From a checkpoint of a small transformer trained on Wikipedia.
Size: 14 layers, 6 heads of 32 (1 for keys and values), MLP 320 tanh GELU, 1.78M parameters.
Training: a variant of Adam for these matrices, 148M tokens, 4523 steps.
Each number is 500 + 25 x the weight over its row's rms, rounded and kept within 0 to 999. Layers, rows and columns count from 0. Numbers have three digits each. The size before them is the row's rms in percent of the matrix's.

# layer 9 MLP down, 96x320, rms 0.196, rows 0-95, columns 256-319
091:529459497512511528511476538518479479469487502494504493478469495538504478507487495484534492478534478481509492505489553492474505492495460463485503482488483522510500532488503495497504514491483530
099:522538470499488529505521489508499493461489452497503538503449497504499491519480503503531492464492525507494521506487481511539509476492529476500507523494515489507503555523499519533552488513499525
102:494469485524527538509507506541512482522540480464483516495525464489499540499501507547495500536480529501481509497491494478477500553481483504487529490520494523511488470470498436443464494504549492
095:488522513493482525490529497486498513529508476539462508496558491473522486490486491503530483426483528498507508477537472498501473508494519474475534508479519513502491446537497484510415484488492468
098:500482507485533514508534556513488503470549470510480476493466480515514484514525527455500522478495477516504494468470481464478518429547492517506482502479500503506491493522489522522492482502501529
094:515459480470551450456478464509551467483458480497529456516523492528539485497531498507458470529476459478497492516530538543515517495494491484518490512465493476498504522488489507532574508507496497
105:446488476542497512490420490508493507519523487517534498475543524473460504507464494502493490528502500485529498494533488530472458509543541488495530510472533486487468489531508552509548495505514515
095:493516436502513505429479514484515516484461515482494508490556497478474538491529491541499490501510482535507518514488527530516503535550514459514478496471505515514471484490478507541455488528456548
099:475533487456521516497475529448499487519499540471498513502542470518496487511477492493502546508514521481456492499481532479530532484522552515490506488484511494516446477471534443550520504474522530
092:533481466517515520513501563513479458482546485491492481542487482500506494472485539530490524516525465523488473477480493513541536481530500520484490514489471538503530568467493506474506520507473467
129:483498498534496454495494520520511495521514558514480483505505522539491491535518535496498524544516479517497506471507510486483475507487496488521467534522539456521496490518526506544528516496518507
104:477461514461502471520533546529482527542481513516544515531501495462510522512495532523513498528511488491487518487486516503528499506493490491503508469505499499495528512488508500499501503491465466
092:533503478499498492465499545511482515493513515505473475518498477514476461474462499549465545508489486498512483500474476474534538478518468518522482506463455521501517483508506537491533525491513513
107:523527495521460507551503491492504492483490491458493525517499491505488508479513528495545531537500500499540465559527515501516530518458504549531487499476486510477501507508502506468524534499474466
092:472473494494492524470491496494443491522539505464519481520449508491491491499519534487474493494475476492498496522499472482500480494502482505488496499474501477480468485510524496521486488512519539
096:516487511473526523482497495548501526532518525485506507504512546514489478495548485459497522503494491485491483498555486517517517576520478530476479503530452522497477496510508473481498533504492551
087:501470551421517476531507505487489514509503521512477519533481491487488480479499510506522463466498491495499515468502467488485493503475466507495461517502490502533477446536480462514459495493481484
100:490457513508448469479439510509489453494547473532481501518497502499512499495522498495466505495516510431481523499502489484527511508493490497457514508535474514544490495475487524530478505505492444
092:480504503450515473481473536524489507481524488448470482520488530495529496513507490511485478476499509519452509547450457478517449515583507495544547492514487505478554514491507550477506498535456535
095:504453518486531506553518487480474487503510473483456482486502499491493484511501525550484535518482459526490505496513476461458454496498531516441502485473529488525527452483481488482495498505491493
101:466458487444514466492508497521496530515495512512489515483494511496462478493520492468445487497515531451499518528550515505489496503537506517513493535482498501515466491472480512478474506484488488
102:465539486509552476525524502501477528531519486462485504501522530479534507480507478493501502521487503490500483495468452500466458527577484521464489468500533509472523449511483504549482500504510503
094:511532525500497493525512440477505523524503502512504512494514498473504506505494554536509503514488503491463538475511502546512507533498516466473504507533530508497529504515526515511500474487517526
110:518536522514452543491526511472463505488482510575473491478489468518527457532527522479528506430521520504475487477534540502529491495518489533487463506499505496482520490448468535525479498475484500
088:508517489490466473515522534514504475499508518490507488520526493495526505474490464463495541505508522497518500462537501438484548488512499458504519496506505504501498500506493523545521470529473468
117:501487489464515522500496527460482526512508484516499521478475496532463518502510500537488504458515472487517482470483505510517500480451473479520512487508520502487468480487519488461521491468463490
086:511564522516482516522495518455499487517500506493457478532559519496505418496525478464500522551476461523503493541514520476500507505487500484496490477463476521481473524521473506462537489532486498
092:492543477474503499482504523490513501481432497513516483486511492492501526520507514563493529501518545520483490497443528505502477413500517521476533501510482477502511541524511503524495515531495547
105:520473500507465503532485519488519501513485473479529490516500482479486542489513486475473545541484510479500487538569456476491462507525518496492501516521513469518488495522497488482540484526492452
095:479499477437499487455494475481523509503515530473528502491444501496499537502522531485505464452483526489572516481473516476500487514509510487509518471486561522465504463521506540504531484492506493
099:514519481515540470485504519443519503506485543504499458527512499501493483487492537473526479523527473516478530475485499498521530497477482518475483486498513467491497515506476562490570504518525541
094:472497494514453477493468493455464471496498517455470504480468526510498527503490481510491502521499492518456501568483539455514500448494537481528490428471473514501482511464505459526432514501478492
097:486465464519475528497472505541525479512545502517469546514509505508494522508512463542500513512500477510470510508536515504493500462478507501523483483515498532514500476494499493506497535551504520
101:464463492525504465502513475480482484497498484542528474485477503477480492500494463496484499497494487476520469508525463488450536456494494497480506465530468489500533515484497468500555485486484465
140:519525473491511502511478515516504476460497515521512461463504533530529503504481474506507478514542528517491504482505557488517509483483472494505519507541480492468502504451497505510525484498461485
118:495527498499536500469476472473467444497449503489510515494497506503515489492529503442509487499504478518546509456461479500511449508518490488470460497488492485485553532527511538558509479515469483
092:486497532486493492480499477453533501499520463513530500481510490483451495509497509462494493499503485472505485566504482519477532476531514484494535497547510484502473504532475515530482484477477495
103:489507528488492491482498489507527480512503497505495511472480476497509505503482499548520499516499534481525489469482508526463567479521441533540502463463489498505479514520491477450526496491516461
097:524511497485524486518518468505505534453436505498467487497503476502510471531498511524537523483511531492452505483519487500517515494444500498517458509555513509508499487460479492483514517485486475
102:464524498542492481470502504511485500520491506513518476482469497491516512482483489503530511462520503501526500518544458498524562473515493484469515524495486488463492484513512543538478492492515494
088:509521483497459511486527471494471469475517451495486479492520499519504502491536544503519512523495471556489511512506467494491478541483483466517468493489500491510516498518486516502520531523495489
095:480476502528486565476526446521543547485573496504518509466498493530501525516476548505483490506530494473493494466505502529492529486456512489487502511529506521511487456522523530490517489501491499
086:501484505491484499518526508527489462495424500530496508525501502508477530498508507500522501544505492484465494516494514509492456513489519550513498517473506538524501483473521528474510554494485479
093:493529493507519521491491505557498531493489462520500509545549487505477511525494533465525506527479482514478488475557462462540539480484504492490501503534475506528519552493495473511454510516523486
089:482524498501501576520450474485487484484531490496504537449492521548465517501466489512498495485511490494513504507509486484513540543486504467480517529479482492507553511450476466482520457497488536
105:530487519528549521554482500516485500491508514478513497523571492500499515517478490437491513506503500516511471525496486506467478494454521519526520494492484498512514519512519483502499508510507509
086:500505462498539508490537510517493517511512495512503493510514519528518510463512509494519516547511511495468500524497491506502494526463500461506530511535505498459532483494514442556476532510506503
100:521456462532490484493492553506486434439507458481497494473474488499503522514501507543514483507502489531492470534508508519472522509549492526507476513484465481517531522485473520510564486492485493
101:491511505491524480489487524544503507510483465535508505520496545549517467479507516486516468518484489429493483487525471543462439487520518530565495487502518490521511527504538485500528514504484511
096:504468533516491470546529505495539502522539520441497506528512481513522519521466525516539472464540507526516523475498503520462507510511457534494478496560514532494506539531465481473510499466524525
092:485454488483503522501541477511527522530534534520514506526498478505482510508482532485507502470512480494542521506477501463495542500456478478481508527463541485493514536505514482478529493497505498
114:541491495480466489570545513445499502494501490560494505513521525501494521522518487501522426471490535514477505493526461510477492494517535540535502505523489478564478537505473517474485521484500463
098:505505516468504514497489481466484494484470530535474501460502466501496481479501484477513463497499511472514494492473497532497447537487499511524500469525518489520507497511517481555465480506498537
089:508521502569501508502470492500508524505512504465513498506515535521506514532502510491488537467479476522525509541464489479494461509527517526494483495473502448478510463514544460560490511495518521
086:522530468471508497478474478528484499465511462479491499458480512516504494491535446486514511468506496481541479502486464490504508487506516488517499512517514500477536525537505539446501497480525492
118:464521575505541483499510510453500493552518519481495514517471538510494451507512500495483510512519505526545510511517512499515506519506527504505510484490510511480449519512496438546527540494488435
171:467554497503492501495516469502488524534478498493505532549546473500497498489504500470488480493498501500511502511486524512498425529514482518474532493490546510492489487508514499547508497483504536
092:468470458451477509477501492484496553516484547435493483458468480457521521510474494520536472480474508520542483498444496485480498513490508449517483520508495485496506498526547523522462508526536469
109:502487501550471515475504542523530472499563521491541514484496491507486461495509506501492497472480527461540483471489504498537543503552505484507475457507500518503552476486481483469496509521491491
107:518541533490503492461461557490538477507480481518492505484507512496467485505524526515475496473520482487478507508503503524471513531502480466501486494503499482526541540469461478505502443467494526
085:503462462513493503502460475436484472473512476524516494480502540521512488492519459486496506489481485500494498519477490463478499479513490469493468526485502439467503468485521464517492499475487524
102:476481519505488502484469487501500525531521458470508493516467505464514468500465448490502495524501475472484505470495524530471554495478499501511461504542481472474497504504480526524468502520507513
108:476506489521478538489499494531525529469518506497509513523510453510492517485498488502500481559520483515486503490482519499523457548469490486495506503478467532509517470414475533498472504464525497
094:526495504487477496475502521571476517504466547489486536524500501497535491527508485510507464473527505553491504466506502468508587509505516497528522479505542513495455486497470495508523528510490474
095:473506486522483513500542492502498544502544565506511518496494542485534496552498490504522482521501506528535493493495483560488567476479504496494502515464505522489465454501516522462521483532521491
094:590470521459508511517558488510510477478478512504486488506439453478472477500502517496465516490512498519503507484529531529501516486466513485490499512501502527505530519487481507482473495505479508
090:521525507534487493524539515474520497483532518483509501507528550535504533513528500533483491501490465497496493459461479495479464496521510492537484515469520504494544506510495464440481487493521514
093:447462498520510528518509475499503497500509476524493527492468520498471500511510485521529511487479480511506494491512520494540500509483531503493460490501487510522538541485485509452460489489513478
085:454502517516494490483511502505532496505484497521506475474526501473528515480543483529517484505489509539481544517500517487527487478492494505502522483539539515470495490496502542484471514510487509
088:472508496530480521521501470470482526486504482505518478521483475506470511514509475489498488496495475517558495481507512499471508470502469487490538516522542476521502515508513511514526481474488507
116:487494474539531477500465515494510498478493500517516469492519466531522519488455493555488516530499526487466504486522514496508451492517509514504524494524508527545509511469513519513472499499515466
086:499466490494484488495511460521484482470489472501528497509515532496500491487506517505504522501480472506474493531522513481488510498507472473481516483483490520499458440495522496476500504495493531
095:492494489510465509487508499528525514511492485472492509504495529462529455496455529492530512546517533509531488532467520506493491476471509533549492518516488509510499498500507458479522520515514514
122:528519512525483490495533479518508499524474490481509510493493486519506514483492504477488529491475510496504492477494495497496440504492492506493494545484495476522528523530511499525469476475528517
097:498525545478481561435487490534481507484472461495492493479520463471480475490487523510504498513480485481520470500500522529519534482497491520502540525468465496498515494484490483461478496507440482
097:508483493475477478549505456494501534493514466495477452499519522462472470508477497500549462456481479500521550485522493497537525445506502509477487488474511492477498510515507481479475480520524509
101:535500524546488504523517499457502495501496471488489521512538474488502530490508528439471557532502530516483507541480517479524516500479515511511506515510481487501495463516492504483547514534546482
094:489541507495508472481502518525510489528506530505512512490502513490514533528552506499504457446513551499497520517565519512532503494506504477510511516517494514483516514487506468501482481503509551
095:508494505497499480518463428490510531501493494528538489505533494514492478494510508533430502493475528499510486524468519491523468489479481523512480518494510466474501494524524468459482498504509483
102:544528505509499451489517484423493530524495533530533490490500481469487543471494492535499534513481496530514490533466494484487469468431464475496515484486497473452502506498489454478481500528483498
089:472518519520517465466480500471489489522519537452507525463439536510509534500468495531486503512508511509437490482516538510472544524492514514469491482521468527499555508502467549456554489518487512
096:516480515494507471498509530522504469505487536501502489511504511516496460505468501462495524470501556514460490530467478479546458549489492529506447522486496511526496540487482494485512496482518494
094:520516508475475462491473486485503464484450491536482485515472536468530496454499453492484536472483481524528469500508514505477427516513501554507531495498511497474472458507512523491519487517506510
105:480492485529528515561488466511476460515537478502459508512477515483481505453509471489491455528468510497492512526466500480513432521503523454490498485513539500492510503497534475495470501509497484
097:506526492470460521491498547506465479472509499512529513505538479472498504491539496483505491504488528486491481483527473523482461519514522496489569510478529492490518473491495485519516490533537501
097:532459499500516531490524463536486457504456488518490518504490523507491469498486492478468465486490447497483527525493470533522526510540481496471520493507487500500487561485493478459513472465473489
090:508521532507481521493464482481497513515508486489520488496434483481535514488489468487508498511495512451490525476483497529511520522563520479501529515450505496481495461517533489500489494451528546
097:507516521528475523464482492464479529493433526504484461475519510490459451510509498579490508491473519465505491475476510525462521504511504507481472480474492505514485484538498554467489524484522525
092:521496528436539452545496526552533490471462485499486539518489530505529496509503483511489517529500474491492507520514532505516508439477500503492505488480496524525488503528521510425509520459539506
119:512498477494512502471532514489523535451440533493476506515503437500482517489492502484464480522487537528486555491494507503515509507479490469509468523507458515483479526471514491489460503483509513
095:498458508489529516455507534543516495515531508498532507490534562493482499500500474480481506481490473498509489488502511487491481547532474510474513482466471520499468514534465526500485462492515527
102:504511506529522487533552490529514515517447550501491465503497457479531486510475527438539515445521493538509530482462498510518534511450474529489495511517450493509460456498455486511472540513521475
117:516522490521514471512493459511498534511546475448531538499451500452484516476526448512466514522452500484491508483489440501505440497455545492520487463512478517497488506508511512487475504531508469
099:522466529496480486584495511495556466516529510530487504482459485530529491468448477502541499454507539513528501492492494461475526498488509495539531503521527500503464510505484485550480474487501488
098:524533499468488457519471541481483537471534514511482508473511487516505537531495501548488451519524509466463493548533550518477520492498512548535476530528512490534496519513525507475478528530497497
086:491517488487501528503490506508542532499425456510511494527526492512485531509509477472501485520554476489493502509506501535469504538506521477492502494532501505481462499525510527501437522486487498